Weights of a small transformer language model.
Architecture: RMSNorm before each block, rotary positions, no biases in attention or MLP.
Each number is 128 + 32 x the weight over its row's rms, rounded and kept within 0 to 255. Layers, rows and columns count from 0. Numbers have three digits each. The size before them is the row's rms in percent of the matrix's.

# layer 5 MLP down (transposed), 768x96, rms 0.282, rows 280-352, columns 0-95
094:126091131056120113141058146136127119130133074170114098100084094099092102123120113162151126112144142095088178131140147048097118139142133174139110111131135176153132126100075143111163099097110162095117197224109110188145182143147129092174151175103112076076122095127140137098123083131096167135
091:086083113139150147142102141127147136182146120058088142158095101087180124078097109180148120167119203150135117127140145132133079143127138085141133185142168069123153146152147149145098125121151159230093140079110208149101164093148062091097120130161141071110112111142127130126151149110127087106
110:090153067139175141094164111134167161182188113107127156073146110106120202048119136101121182069123145136116220153102153122131121110105177116148154162146113193117165112141107148125172164130127101117063108164113204116131144145142146139172144139100164150151132110096131132091102128089145093143
091:180168131164107152166079151108144083175118152141134128164113074116104121103154105155099108155181212135138123103112116119120149142171090115121071128137135151099150111113219092104135138146105147108075113113112147133088101112104126072192129095137132099129049071202193141083130111132145146126
092:120109107139194113144132138078146151167098126125093115141121072116167133090112135147074087126106079046098120160105112147100083155110100086138131147108123127178170138165161160108104064097133158161080135172117220090172061140116153164130164115116123068090146135122092133142078149097090108135
104:108138139157133155119136106170108092096143110127140066101140101120155126113077136119145143137189143154151149136102192146165134212136144095113086101109149255097126154178192124142098174125132174103096110190069137132123098127130121134158134136166123110067104146124155136116067126142132097104
102:130077154135112145104155111125144093134136047099115092147082057154094174151170149121160165123120174103087166112229146100155104167153122113170189094104117118102121122114163149094115097052102124152064172152100121164121160116163171095132168153153114092148160105166120126108153100148155132142
103:147134121138144135189148109139142164133163097185062183146133151097100117086104107134144142136113132060162191101117105113111137152083113141153113124122118109086148105051154137095176217103089131051098124177108153196154097099107104125137151144064123100150171120176101143114140137138151175144
094:138123141075133094147128134129109099104137172125126091174110076101113131100197179163143165128108136058125160191165129162096146095105111115111075112156106107175175063180133169125122144134134122203092112186091150057114061131157155112160150139159091176120176112090110126146156133140147112132
112:104085149072158141145160090166152157127128126123085103124157114086130112098158122118119108115171173114098156200121105136135120042091141095180135170157133169185131139097083160120110140199122148074065165126149108155122132069154114178171128139115151084177142163134139201139135111170127115080
103:108122097149136079142119104136157143073152106154126120149118126172126079143197143112119176146165199112134160138124139114093118161100105065201130146115114196174138053162136129132161128113101137142125130147111065143059181153220138092130142150121127135149102095064114156158137170161157152129
096:178084139127090105121103109118112085180189129124135100144134119151169155091091045109193100165182158149105130094125165143088121201105158184180112174139086134108086162127139129099122112117111104124079157161119164125154100095084127181114128153139129167106113061121150063113136179090129139112
125:124162068190134121107187134049123101143144046115105138130146092105120093097138165076161136132112166143203137129151120126139138112180129123135124093128115181117100112151118099189107106152109083093133159125114168113126078078110117175147169171109130190120166189159153110086083087133121108084
104:088145138128166146197135130117128121157152182121145130115077104062132115121126168122140121075092117125081091110133133139182215116145131172121097137062124147143120137094095132113056101136136130097158167194174120169131125133107058141096092097095163129111130198153135029117140139128129131099
067:083160084129084157135128130115083096127128135150151167133124156103058083192148110128112154148126131079121105162168132135153116058077160177127126114134088111147142094170122122099089131133139175195145159115146116108141173141177104038067164177132183100142100172140158128137083102089159131170
120:148193161144115127063179160053093134163095157084096141079152148090135155123152103138151121130135079175197097148114178125124162116141102171121147163156189089110121065118151151113123164162168116127129127104171094036105147147139166152168108109098140144161144125167134150167185126128119114162
102:100125137111129147125139169159123109133147190166137088121199135127115141066123096127050122095131133117151155085123190137141176146132155150190159173143047173112089090150114145144162106134136104112141081119146115134148062109147163081116091076125127165087113136112174129150183109058082173142
105:096125136136147161153154156163147100133148196150089098146182123185154166098171114083087146045160119118135078098113139145121077120126149189103158105143139153127114177102102136166138069094117121158122098155106070130118100151081140202142153185098123130131152152116098149207109150111100068129
106:081218135128160079128186069149141160112088153167144121138175166101081120205100115115135083091099137137163133088109109124103140157166127112135097113107172132113144215142154085122138167092063151118139124098136127143104107119184112061149174105128116146112147160140112142126192139127181146153
105:134098115078169115136126089209137154147129135144158109163203167131142102091143096165109119178129108135119127062133128129078162152141127102093137079060136201138184131156127117176119138093146126147122162128127108118158098125133145131095095045105092157106108110123087156117153162147077108033
104:119090114128142125096131124171154082181171156139171109124157090141100109088101150164090111138068125149154161180120100114144120183159166094097104137121122175130115137148082061130060215068127123102107143114158184143131161166062104138073069186147140143121120171174120105128135103127109119132
097:163119147116150115178107163095118127062166127155129130144115138160150097166125044097127116134151145141196109074112206060148131126185133138198093143131143142094134107171132125117156075124196128122116151224109162131153137114137099109153136153152135099114097163076165140166135178163102132118
110:134184112108148095094128152123139179131089117134133151064137134087170125103169133073152157165163077162150113150094177107165130169149142146149065161139149089110217113086153123132103185131125155152163133111156145071099101161115056108132125132164060125145176116096109149132148197137118154092
094:126158119165135110089114142150175100152153135110148174139125149144065150087124108173117157151104199137122095139103132056099128147133178123142154131126085175109116155143152079089102131105108138181140158067086195166231048102142140102113092139147154124080121150108112168148097097123086108124
100:174122126109139122142117076128158086158148095094141159131169127068196105117073089109165044113104107158094143139136138147184120148131167096139107139095172167158097143103131156211094059111101147167100099096151157137099076042122108131161122139125110104075126149109126163140119144072115145120
098:074148138103068105161164100120102167131209114097093114120086139107135170088097144129145122144144146140120138174125218099121098154173108077073164136124137056090158144143163139181114123134117123124132174192123117120147183177106105103122090133081207097128116124184140123146167141173128132139
104:094167122098128115136129140056096126079087124134137160117043149125141130176075122144146105164152142185151129156153131102149137146116176139127103133161165151154142123172155105168170151132175072178115132137087141120148197079157108111134060108176130117059073071150154133081090159120086128117
103:087082136063082169103144150124099144117126080069135097139095127103065099100145175170124098134119156143121134206124166123084146078107096072136160115144151075122082121081073084179144154164137151152137173115184144133062094126114138078108096101125094087094111175149151129113171120132135127144
071:085137158078152141147095106134181109151124123130133174110132081094122090165150081101096166153082057023118108158161095159138082118129135132122108160144085101159192082135126174111115157145155080165143138140135139086139146079103111138061182140133110123095150092092117071155101153130170149144
085:123087152158226114137149081152140173115130127156158129147106188164086145100110143143064107089123152108089108165117156116112089145150154185125063113139150114166111137090086128117148095137134147122148165176081150141125070143188109156141126087140117174075162154120111192113077175126141086078
102:095174130205093093161118115103108084120131084132152131143108119138157165153165157130111158116154164053117147118139125124123168110159164161112092145091179135131091121134090106110140109163088170140085163109174154079083055124112094149123180142141104116119180130134152198139136078040137098078
099:170101129125062086115078128106193143095133054139072148094170141111079119167107067141118093103172174155141140100119126124138166130149129121119124139087157148152073148138114127125146140099194094192130096157161094137120079110116129074132144026150103166117102104093098150161172138106095145124
101:089159102128109106090047140099100083133181110150131122116117138163195103133155176091124115181187141117180133141132149126109087149145113127122167102111177085111136134119218118142137132135052133124146143070124137155133105059132126126114124164192112057132062138124079095118108147137158156090
095:172108068113140097123101128156113119180088158078154138112143185092183160094107116096132101166128117089068108103123151099110065110147122136082083163156153112153141111131090139104135158199101184146147110110100109129130134157114134111055152200086122153164162126059095141152116087109175115075
105:103059139151178147121130129204096140127128081156131095126094108128103147137171175147140113161134176161139158132098202114174149128090086102134146130129117119165105100121183176100130155129105177093067143201077185117132179121117158137179148131108146110166150079159102094146177101124172098164
110:110091117135145153135104135134152132089131142049125093110114129149080124118150171063172093034115146159085144130109103140117081054145100134109157135129185089155098135149138129138117090154116116114177194129094147125140134127064113165109094060195128091158173094146112113182148146128098170163
110:137106081094088213084151087144067123118093078156157137164149133120105107134147083150153070091124118166123131204085087095157087141079120151100162105156169093110112096136106144157135161156119124146117158136133075102072142112090152153118062144121130074187145103169092122156093141118103124078
076:135149170038120117123139108144122146129148160130126205129122122144145116148147129132119070133141063127081136102141075085113104116148154127100090158090077111127097056132096123156153191127174142184092132095077154046110118113136116091131125111102175127160198102102124074132138130083076107164
096:052124074122110107176101108125182177105117097070149120147114133188112129162153182058164137127107133152163137162142145170088102106122140184067188173117157121126093140109116077129111094118124134116154201141141132122180154128129125128097176119160128129098127069113178099179088156141147109077
088:109145150094164128150128180178167122129066140159082123091144210138115142123137064174123142111151100138166125107168144133098091103139056135144118164183104169133159100085107128134231136117151162162138168173165172166116118117174055107117170149083106095126120116120129136143120101119081146120
094:074109172122127118180123080101135127137120123134123105170130131098129163090126152158081160142088159215191128146104098110115135085119166115127068153144174095145103119112090101124145111100124129119070163097062151114109140087116093204178096155131104120115102114083109184141027146156142138112
101:111150152156094195142161127149101148090150111079151143111174073112175185108092164152125167162137084090127156111082110041162126172095110158136154142136152075158170163167141161084101133106092122108115120144187091079090145083122126165165162145074126140148162139121062185133129135143145125114
102:174095158129077122073131150123120088093129120128071153103173108145124088161097096148204122175130135180100163182125184109140165119140141075165087126161139148090121167171148147166166129186195136108080133132107084114167159111107151077110126109130135118151169093107100150187101066150092135133
103:085118143135128147211195133155102130169140091137075080133120148085078147115080151111116078116024116116119130113155185143114156135124118173063125136161127138125160141106127122163155098116152129114084116133118147171177091113144157173196122145106166113197137112126161103174102144137127162067
112:102130099123170131154121071138151102134144124171145115125084153152099133136165125117111148119142113127118211146081143108129140114122177209132113086131140073130112165157109189115059117136164127132116180098111045129135170134143139175132045148097134149095152158152086087137044088126077137103
101:146150141075144168169129127169099179076111114151151129121140075151157108124149173085137106152222165060096161124143148100145139190123156113094124160092088084098114151143184152124131112141134067127107135101110136135107099113101104108123091067136088129103112137204122117141135070135116173209
076:035132128117106113084114142138121100141100134115072150093167150136159149113193129042124139158166148135127106108121129086138104121090136120107152187152089140094083052188115109101151148167072098158145124057119108122092115078127105186129066160132131195133135079121124107129121134152157156145
093:126102057118083130095153155101185084163077116145070120142165158160162194110112116154118070121118115120133138135102093121059170168084130104129122107075139133107122138147127118145090169063108129102143092021167154123092143109113149095136095158107154099117071122160137139146148091065142115146
089:151107105137155132163178119130150176089137076175147061157145109145134140137098129138113102091132139181149189164126129095160197150062107140153124072172149197103138184077196108100126131096104168147098108119124133173154069138150166100168080109157121104130133140114127168055104117110121111111
099:097076120139153148140176147126097154097094150106146109115115180195093073129141050146123179158117151089146137131150175156188146140131154139151170109180148068161134145145135103178129139144125078184117147074135104203092131121133110152155104098075128070205107117106140096127106082109111131144
092:110165096114049153098109091156074122185141168092116165101161129075140153103133148157117106179076077121112169118136168127118128165154150111086187146117088147143153174090094166118096164126149121067116159205119112120212112137100159096112179091112136114125126158130086125080128131113117151080
108:029125094217151101169137143112124162113093131126104114107088186197066059106132125142096135113159179134129125154117127107157125161133048122119106132145159133096165065144111106109138126126120090147171129121159151184117151157172073144150143118128127201097102135144144121154131088142096124083
110:044112152124105125139130166168123127086118164134140135140169116142052087132146146095107085130102192115122076144141201123165129173138123126112115125154120149130183124174039137138131187162091138145173128091154115159087137193130081153178107149150133145100156122191127131111145081152135135065
095:163182110123116146142153147173157155118159117116126103121188095143070154128129027048103070161143183066154138111114137125127167138087108131148128134138153161086074117134156153119104095137162123201147103119143133140155118151109106066165060117131150125150081121142111174188152116092085122129
095:077169136125131158118115166198113134121117147125129201160115148133111141129140111104074137156179113093109089192151113103151127078144136123124138104144106166055135127067171169141134117178083091180132178075203070109090071130140125084102144100116098158131130175077128150123136153174128109098
097:067096136099128165114125136104104111104104179065096114102080149103184115147134103196153152098173139131139142136109197107130100163102055132097114132098103100157196140130083123156122131102188130171160134146145098145116112126161126127191095179158153104107182160149183108057102162148155126099
089:112119144184144135133117142134142104115125139085116195105184183092125109125123165111136073165138099125116127132125099178116131096102092173135163104111070149139149150087162148152080160147127155158160188058144094137177188201126077129101084157081147150083107097090114083068112116139082091144
113:143127091154086158160148127170142154138138146066136084184053174103100125120150099112123105112098085101088088162110164121143065094117089112068075081118162182122139116144126103162162185112090174110150128107076111146153101118117185116092159066142177122157087134126166107128082141097110128171
093:115127082071178078163124104141176100129153094104104164176124129116150093186103124113168148197115137117148156108079101135123140139106155168165143101111156134071103183144182097209141082163154183095122184135111138143163130086120116172148140155149128153061143087129128138085057140108145115137
122:131117134114120044158128154154137115127123179166175123198146138165134100186107115148090126108120061128144122144115121157075123157083096150107184042120068154143118113172190182159150084127175145114185164054171111141130127131160148150098130170102144094127105172106101107148128141154117121129
104:187120172113080093117096159152161127173062084106143071160164159108094095103090082137133164118141167087151189134136133165098169113178115118110104120159166170119129132108130114151168150156147105173141120154114111172116181144140122056120117055132149081112122133161070095081143139166187094115
091:075130098069119120107067222128161079162114134137148115159138135132153162141090092119120156094196098129157108147040135156082103142117163149171146090096140104100160079092119136167135089141110125147173115091102144132079113160093069186111131093067128119100124140089130168121094105118159099121
124:101122137088148090109182070121105118155224137160066127120079135123062132139115108140152152108071126177111107140120079139146163142112091181082099142158173138141114151136089129110110173100110155090072143138191107117197114154097135125148191115099119100113083095118090128103132099092072156122
067:111141154142077139128109153181165098131134140117172139120113133059059095114209118046176119188110152130119131115174063125104119085145115120142130157095089104164101091159053134087147174152182111114157147100132119082139143113138149112091134132135174131191126124150179122129106062123153150138
099:110097168158156145147103144117136109098115184159163147174081080177159132134122105097126163151108127112141167116088131152133141095042161134147091116143085110142123151117145096123165174078139132065104121127179087140160062058096061120063092108068107116101188122138125117178143110122091116115
114:129137153066171192129172095131102067183101127085164114127105139079037160070154117167139092132123108129114107144077164096107123124076104124151084133113120080054162131108091041119103124160139138120111125119159107136133151092104094142131139125129147123089121101137063099108179166146159135092
103:146160123142100156221128143132166084139136063132124131147124115142185098122161110150132171155127179080151123085169113117124131128153091100147120025104131220114100107056116137125133103108077105103165138185134155127160138116132163109130182097109059163132131097116164167112094137103111143134
091:122099132150149112163074114152086116196150162092128106130202160130142145154059100138088122127170147075095171129109136109133105103125185127120140104143174101110076060148127098135157161115136110142150042125182134130103142128081139173085133151104171114118055115131133138170117044108141103156
095:076136144094144145125096118172124161126135122174161118119134086164102118184121144087116168181155090160130146096178170173107080092116177076102102177114142159108173151150105151163094121122177127098080080025138161137194140091176125131099121123160089131135151094150128104135097089162088156136
090:164173113144126143167107083130137210156162132128190133141149118121136110092114147134142150137121167105173221080122182111142124143108129113108144120117164175163086157135175155164089065067132151127160108163100117157195132116122134076123070102068149147128118119116127164112045094095117157138
093:141149119105096125125134106160161187205097148169155102170112151109129183128176145112046173138160154114108130131181166155130092149097115130127121099139140105090139109146197103090090128067105146120071106048093124079128126141124141088137075137151163134138083183169083106179097120147138157115
086:112156177145155129134116135158205132171166168105144116142110213161108188162103119136085168128161165109136192159095151121080110129108126184080095172116160107178110144100116176135129147119131151123099183150110069086143118082145088181159147130171093131065188119148102111143103137119147150111
099:093129190211100098129155156072149092165115102149131106124123143136128119142173139096116145162162035096118164082163176149088126090165093090162103153198079146149095135089137196152130113119147153139127080104130148096084102131143128149132145129133098108072124198097086096135104120084109120107
# layer 5 MLP up, 768x96, rms 0.275, rows 281-352, columns 0-95
086:137139134089168113139158164042145137132163191056149131119142170166077201102125126083148153122087120190127094152144127139082146060096113139155104117141183128105120151100135139094150148122166128160174059086164103132122128098111114154178072135171077146129109169122067129115134119141132110086
108:112160142175150139080145147084167191179122163076168139105082111103120123069094145153116063126095125138114153126111163120128108079075208149148135176137082114119097115100128131123170121071178078171058151121120159153094152086102126137151109138102097162129121106130137124059128085086081145126
100:133122157102109133128150118151169122181183180127164141169091132134082143127112166145136126148160221147146123116153118100130118107158134100106034115128116086128131124176061113084067105123151093110142158115181111140104113067082158104159114135112065135111061098166112132149182124201130139113
098:195092082109145165119117109188107111123118106156134085108116157092159119134133123140113138126145115189170079182117163131091119081149145138083068099115095162107114127132105088143136053150153099103086091074119064193115147163119133144127110074114093184108138104084144196128182108144082151115
107:154112164146133166134153112080163077111170112116156078150079092107128095049086141121071091069202141125152118134121149104146174145126098159120144124136097126118110119069206088121174134145102090171119108159141113185133091147137138079094136099154148151152139102142173208156137124173157140158
099:122092162127120081107151170157125100129161155127126151124103141053154116144143107131158112158120168132198104172040155153160147155118118130162052164129126099131073166115146105113107127167165146069153170108127121141130197080190130150154076188126163144124146142085165106071114143127151080155
096:090124123084166136117118115096148149152128089143101162131092172133105102127095086165109140103100053118104166118143102085141108097117130135166179073097148155124211099078145129159168076110101131106073075124109127144061151141174158123170153142133097137184147166144139096131058127183173137078
095:159111145115146152096094134126149155124089136121114161083127168135086144100123129200056044161096133143086129123143080142097122136147107143139094096163139111111073062138154179074117121151171118153178141091180135170143120101119162161174064153119173153160116106182140162087092155132107174086
119:091122126179094096131151169109159164136132133059087091146139140125115142063102110163160163144103147153137160089113150125124141072169141152154164142120117173165180139157118107071115065156135165102120183057175098163136185115141115152163158125173122127103188118153168122123121057142126141056
117:111103135169131102112169151112106206183124120109151071183118144157109125129137185160151127109165077160157110129178132139094132115107079157089153067099138157127118092166150208106109103095109143157106122135213157107073136162175175100124120122134165089138055091131094091112135130128173122136
096:141099090120125168090040110118092122111106160144189098129095136138159136108162229146106087148140108116124113081144122122129060133138111129105107161145149113102188141174065095136135170181144150087183135096130142117127154106129102161116156136140138203084138201161110129115133096075167150151
102:141146115129098118121153178172197176113156147135154082146151157146095139125118082173150144116095123083117084192204108116108176137093178124130204137118121158187175119088108130052109082111111070102081087122087108162086175181143133104128132133138172141163130122116155154140161142152145115125
094:091104126125111053109086145126097158162161167133181135167099144148172135066085115149151148140118140132164133074125135212127111123095161150120095130132151162152130089150124098135108062110138039091090108131122115153082106070203157141103070105145109103148184085167117147092104115110145140106
072:111100097142170110131132069089122130109150102145154076041146106122148155127130152083109184086128098138137118116103098092109117150197082170137182171070113135126113116080122112172146110180115131080085100088158127153127112139129162085089068115116144144162087156132109126158159144200164194096
110:126147159118092158061176174122129126165148126128181096137149150113111159046178153151146107094163129107138155149146142130167078109110180131129119165086113118111140071115094144154131152102163083147175159117120089128092204141113170112115150145106182113113117200108184164092101061116185124159
105:156122164136166124140145124155082110172085126086167123135145123144139121087033116112059157079107118130102051094109145155217104161134097132164066162152123119157136133112113144112126100127148152109122116133115135146120145110098119139139185057126068088151126112098102143070072140104149163054
106:122145147062169150118086176154154145127096124153146088120084108076190129089080070136076130130140226161133106155105077117132111091157094111124079045174125086158108124134091150116117117121122097145125121121063149127133097118091171169153156170149109091149107127085103104120177170144125107141
102:132160101165138139103111144153215130033166102139117097129116139138088114126114191155140088115133195129190111113109148130113089120136125146104152165129136088171080138136068124148174106153113142177088090108144240133116138076127147166078156124127105069157126118161083135123126125111150144150
095:143069158137144139132114115190147197154154154051132099084121131129151074133172173119089137172103161130126125153166097109091156150130172121102112129123122104103165081123137123128072088178084090179092182084103140123118129077161166104108122180146128148154115139111161149041090152114166098090
106:126133124084123164108100137209154168154104174149205136155126136113121096117156146118113107070170167127161147139112120116079180089081139088061097131086103133129171107144126122139074183167103129110176097059187168143120122135143117140136101089152105146155148156125165159108059133084093120078
102:180112204152134143142128142132083098176172095152140116168177110161131123093087144073125132101143110165204135134165159128114114107151114131149113179160133144179077077142174116148154082176121171079105102145099102189087136151163092154107160178107170116160156146175103113174160165121147167112
115:170140110084134156154128131149143133110176116132156146128093072127159130212095097180150184078104084142069127146140135136113098060070128143112118149113093162090115175175106115147084116140127114165155132104108049106105126195129131135155060108167182162140124115095129177098153106150083159117
098:179127100131103168130124138160129155138139136163102123121069190125079145088129066199095082084124100136094178163130116116186087158093116084153121138104085161121142133141080093068088138119105147112151123081137194159137097182132096144145128172166176121137156099131111111117093125160177144048
105:115125171194131108104089122151137121145028184106098105173138111136165074111075119098112145127189146124115158168115043161129126150130062102154101143112135078136126111139079177139115132097129203081125101151163174115124130093145130127135160109123127093120096118112101131130137042144148134187
090:122136136116141141115021169158093120135111142167129147179080155044048152142144120170129099077081146082120135140115154177161120118106137116103141152130160126136114105181115163104140113087116165139139174125136153125129135083151090109190175092123162160170126092151188150174159143147129079173
101:099145148133147098132090122084118077093075115147140109088065139076179115075071129144089140123118111115134150124156092076124160107156147102107119122090083166121197117097095223129131074158088130127151128097084149114106102096145110095119119135161131154187164152100123153140189075116177137073
108:117099132082114174137158139119181162128134139094164064178072091093108081166121080199173117112118114105102155149116087116145099149079055176129117133180177119091114150115104125120159139079134157115156130169186199116110083115141158084147150111143125103135179122110164150086181140161135120157
077:120135118170118097121106193165031127186128122162159088143153170140125142107138122170130128143160158190108117143095093081130158118139115148160108089078116119107099173149154136188143083093143119108118099114156161168104123111167120101122141136142169135211100146185190194106160119109088153178
111:134165151141147140143099081084102111172077097077063176143089133083121150087062148113111107100111161134084159137132089148065086078134111130179082065125137069080147091113178133144134141178149071106091140185096112132140111130133116154120160135134107174124175140117105077086147123128169150145
104:117110142152051107129079084087137146163123125123172103144127134135110154127125133133137092108104091092123128188136128133129162165137141042128078180151088176168188080075129157150128127144077124083138190124120118108053154081152137146130155098133183110164191108139120081111151058153120142142
104:098094083168124159125172125121088168135138167100108144210122135141127129110142114201225095102127054110128130172102158099116163147076140082133097149121118132116086103115130134133148129109150166081188123075182127150095166081138101192138118167147134151144136118174155097094055139110135135127
103:094139138103119148140155105068158104145155123127120143120131165143073142105080155126114112141137125153116131114124093169077107154166112125164133138171211091182081166102108138106139025223148165118171126128107127119082132104168145116182133148148182190122125134137188125105165132149132074164
087:142100157155165137086135124157124117130138163149138111170170105031073136181143161185119111143059135127096120158192106168090156151111088172147092101120142092131140185095165092119093116119145086134135204112151150137139137107138106226129137112127116084133135134079107180108114141110081158115
104:154162162107164164100150123147075147159127092082134101137132124091090145127068181108077147180145143098167172119158098127170155163137129147114175131205113151126149111111106117120156074149130179155118051108088097123088108196129119181143134109123131196148194127122165173139096082154142162103
107:125147138111092138128109144180086109135171176121128107090105121196080128157113141094131136066176099166132136087119110160107107060113095088126149178096202074129141135180143055092180117184109153109123158163119117155124124194117160172118117110152152062165168126097090114153120146141165148147
119:126148134172121182103081147087090113163156133094104168151114166102079119056134083104185096122157098146162149175149110128224074127120159195121083096176109143095183097086138143080149124159160107105102089101159128144152145152136147098083166112088184146121165154109139131134100152115138115136
074:134137131185122124111138133082141080086087141122090078123136170085137149126111134140117114165082171152158161143071152169109140063075113128145194122152128133088133168128142115099119085124127091119196118226098147193114108189096098075111110150147086148122077148177149148119101120157169146126
091:145131160126122190131128143093142135136122114112155128121202032076122105111156175092139107123079141136097175172091126122067124138137148136144117140112092118178167084131099122090171107124143074114199163122057061094085161120101143101136102138103166144096133077118159116109150107204143121116
076:178136135123112217141103133143162134101090142147087132134147161115093125170120121187151152113116205128158141112085081151137112114151174093145135109169072131186144082161128071108164112117150111088093164113116169077153147168064165154132149144185127139132136081113142100093128114121124205064
112:135141155136128105146069115156156196137120094107123134080102088088125082137103053114165109134105088158128113154150147090044109128090099104057189115113131063152088109068114142156162163159116076133162136141103104112106097113155123138064168124139077135149126115108132213103130162111139138140
110:117147136110095090098120134147122185086125097095099141129123135093137117094123176119084163125123148162104117151101127145124144050117140117132152114125134105173198160058156113117151159130230057135113097116057164129096176201078110170154090136119080152127135128130093134165101175157131089148
106:071108199111111121137188143147101148088142134177143118095087104141089100141097171134188097167145124100087142128077119135147150150111133122110088161147135054148088158038144121101123106151144127105107148121160191130117108188150130145099188189145118169154149106166169155068102149129164147157
109:156117095124175108119152124147108169142163098162171169207082177115094161157122092194136088152136120144147132160153096114097102129161050130116164137146120131130132117054150061105168098141097116124133130119081145091074125134125106113110084129162053184157130092123134107151125088071118147064
109:141162142133123136135142071137169142067130160133137093102107139155115114143146161092077192123178105144149116189141076127070106096133157078074130154105135076134142121173102131164106061110115142178076170093073070134096131147130168152086108146174166134164178164129202135116150086129118134110
086:118113135211161168133186135163075131107120128153154125128113097177103170170176081138127164105113123176128144153060126140115150108082128157211143085159106142180152126111123136073083140156132072122108132108095115120092135128191181126152163147163130125126125172174210121161105081128135151109
065:126119101145140116111171126165149129082086006068129097191126117076107080136154106104110143075137191115149112082080102144137139084158098062131105210139136109099158101137121156128127135126070131121132106091124149162167151164107141155132144153090146146117121148100145110158176161177109105101
098:163136205122171117150080124157090161114151135102158163108139163094098114157139120130079162148113178176070081077123132123128155110185113203124158111114151144133089097141104100102176086216126164151160141119136110115140194144145097054124161195145108149117098130128131105119119154178144109150
094:092151092147123087117091124136102192129125197062150179067109131117109122127133176059152154142098094171121072132182130122082118094150125142098101102128124144117142075153090143145101186139175097174172140132147121090145158128114149026101181116118172183120159127139146086147137107108134125127
083:117092145065135114092121140141097155112154105043157134181083102160112083173115185158144121112098117133150155132129087146161189152181125081098122152147120149154112138090129126077080179167110080121150151069135103113106170116077107127136144073158129116093108129029113125101150139137068146144
090:146170140154150120116082150162225135114141158091157049100121057111189115144175130118042191123063156131113132124157077149116096129109162159114145153148142139119103104114140112082122133068128119152175135118159139093114094138159120079121080156134127123122145097152121125135066082118150163176
114:177104135076166170086071148137128157140172080108157076114105101119081171106140112122170088161157156151149141166174147164153075111132187093132169138084128198172087105118113102119078157147090124140128149136123137083133160113146200053082140107142134119149104072138129128161157140133139114187
112:143170092145170093112081187121148174157141150140108122124178017083147121075051141070128134128167153152132049137135147140146154128145139098138081096157118140130121103170155121082182132128077111097144110128057155147124142134147118156086083129148126145147179141091110172144111128128184136131
097:155085148155111112105169064141156121087148103077174157115133146120079102168138149171095120157129115146140124110176100095109075158129153120204118069157114112127134122111147098097093104172136151121108186141160151063135168135139180085094200125170101155153143070081151164107073121189133127139
084:162123168112080192117187068106148082150166188114133103172110103068140105152090107095168141109120162139104105132141150121114217173051090119132137156130125065154105145142130081095126076128139151117172142150090102094098075120090121142084142137173099121115140129131119152147096118106138148054
095:208080094066094148112164172141121221141152170148169129167147154113170048161135112169131126097151132142160176111120138092106117089124130108139072172144064155085150116135156137132182047097114144157157087139099135130100128167117147149128189134148103096121095144139122140089125126126143095119
078:130122157118111122094147130122186136146182085054142090176133108156079087150107094167136182109184168158052123150084127146150165170173072123136160190141208096164126136109131134101117116179100109131122099121090175118144135141069137123115103166131085157113103088108165141153112134145164112080
112:134165131167154182115146118087106069102150165144129099138176152140116070147088192144104176111169096180061086094075150127105105125107123133151106113123134147131144062089135109088145168095119109123140171102098104153103097086127179141117220203127106138161101155117117111105125131107201126143
090:149149180112144181100091109115102117158140183145155108144099105143152096085136139166119131150071128085157075106127097127169116132128097098141073149147113199142153107076114129086146151187169149133165089164098104176106055116105066155160137126137115127120105174182123079172151105192132103184
102:137126085174036131105060122108153187200159183123150093128160121120103144140176145104155166082157128106144116088163108157099176125058109186139072110104120175133116128091127166124187123143113136156126116102100112066130159150149072116138085127137084097123096092118122148117130151090177142113
117:109151141097102148096158190117146156154075089118152078118063166133131147088113104160144124120131130067115160124124132163084124171176146089173143136104185139181180111080099116075098169073122095126114162096110100144178157054145130138162120130152065093134127113091199140096126110181132130114
092:132069120163137176133118167166122155153138143178124127118124131131188094151125109103138161157096130110151079093175116098151114137133075077156076159126074108087100107078160137125094141116056148185193080122123159130072096115159122133150133140103126187189075131223117137136095139142125153148
114:146160135131140158154126134078121147147130117121193137187131109114057121151159121068083125116210155123111063104182110117133124174089105147120070113111100108139126119126132170136173173139111110132096126150113202161076142127143121167062180161169116154124122151094154184155084173114187154120
078:145133103103104109125180174092074070095152080133159127133104002116128132169104127144109158072185160135145107099115141149093128175114130171130158113133138101128143127109135131157130153108081181139115148068098126202133103146120115114139164134131076109068086139119106092134136185092121106063
085:090093161137110142133107106103125165091120168114131117186162070163139084179137103093127086138183110111091118125147161108114176131122131109151115121054070086150105067129124166112128117063096121087149083114138050181137101144097127137142160106180147142193092080129126157050122108145111098136
112:106111148187148127129146101164094136136173091147128173129170112152123131135129143104155104127165089144116089099115155129092105093058150154081085076097118060134136148077079132065135105161124141093168163096076042157150113132139109158178129206186094155142106129059135138111135106127152141147
113:065098177104127055052120147129092116164165196154150107094123149120096122052161109107121129097125140120194081124097162143141141144070160138122133113136137120158135160202208148117143074114096139147085111066084138127102097114143078132121072121148136118098115138144138147163162105138151089139
089:093130163100092120111144144137123130158062169111151137120118151098083156150166175143150151117131138134154151111149121154100173141104117120044095121110114099150126134114204111017167110147161073164059092112115138116133107146143152167153061165121124104165124088170202133126088084110111142153
079:134062140138151157078089151087139091067124140121086125129128080110066115099169146105140117133123123103154157162092182111153135108134143070134118125106148177116121132128156107089124150136034084089136119117187072096114168189088101156120135128113129055134124038153108157081099148113119135155
101:102089142181225113057176199094150145107177059139151135136162128125100115117159133120111101099140166093136066127132137119131173157125132134129128153120102124137082105110104075129120125129085103162114105156129136113097102150109112046093107056212189120136149103176119145107151137139133126103
103:099091130112126107128060103161165167120222087085140171181128172091104125115127105079150117143134171150122153207135143149145165141098118111142097144103119121113136079080136136120123116151087138084172079130090068153164132100171130127153162144106087174156133100124180078092119149187118152186
092:141126137058105187113146094151123089187097097118108150134092107137111140156136096108141076169099161094127099111112130115153168137137075112079144097171139133150160141153061058128092125137098142135111130131174123131099094138154110168119154129142220135200107131093057132070080163179163116130
088:141145162127054101117120144115156095137107147156090115122083208121149050161085145138093120057105133136142137118132195131141068138166135086077143117121103090116146150147104109085124121162142155068135164062126158129125163173123128180099133079071165131173149153108149172156128060131149148123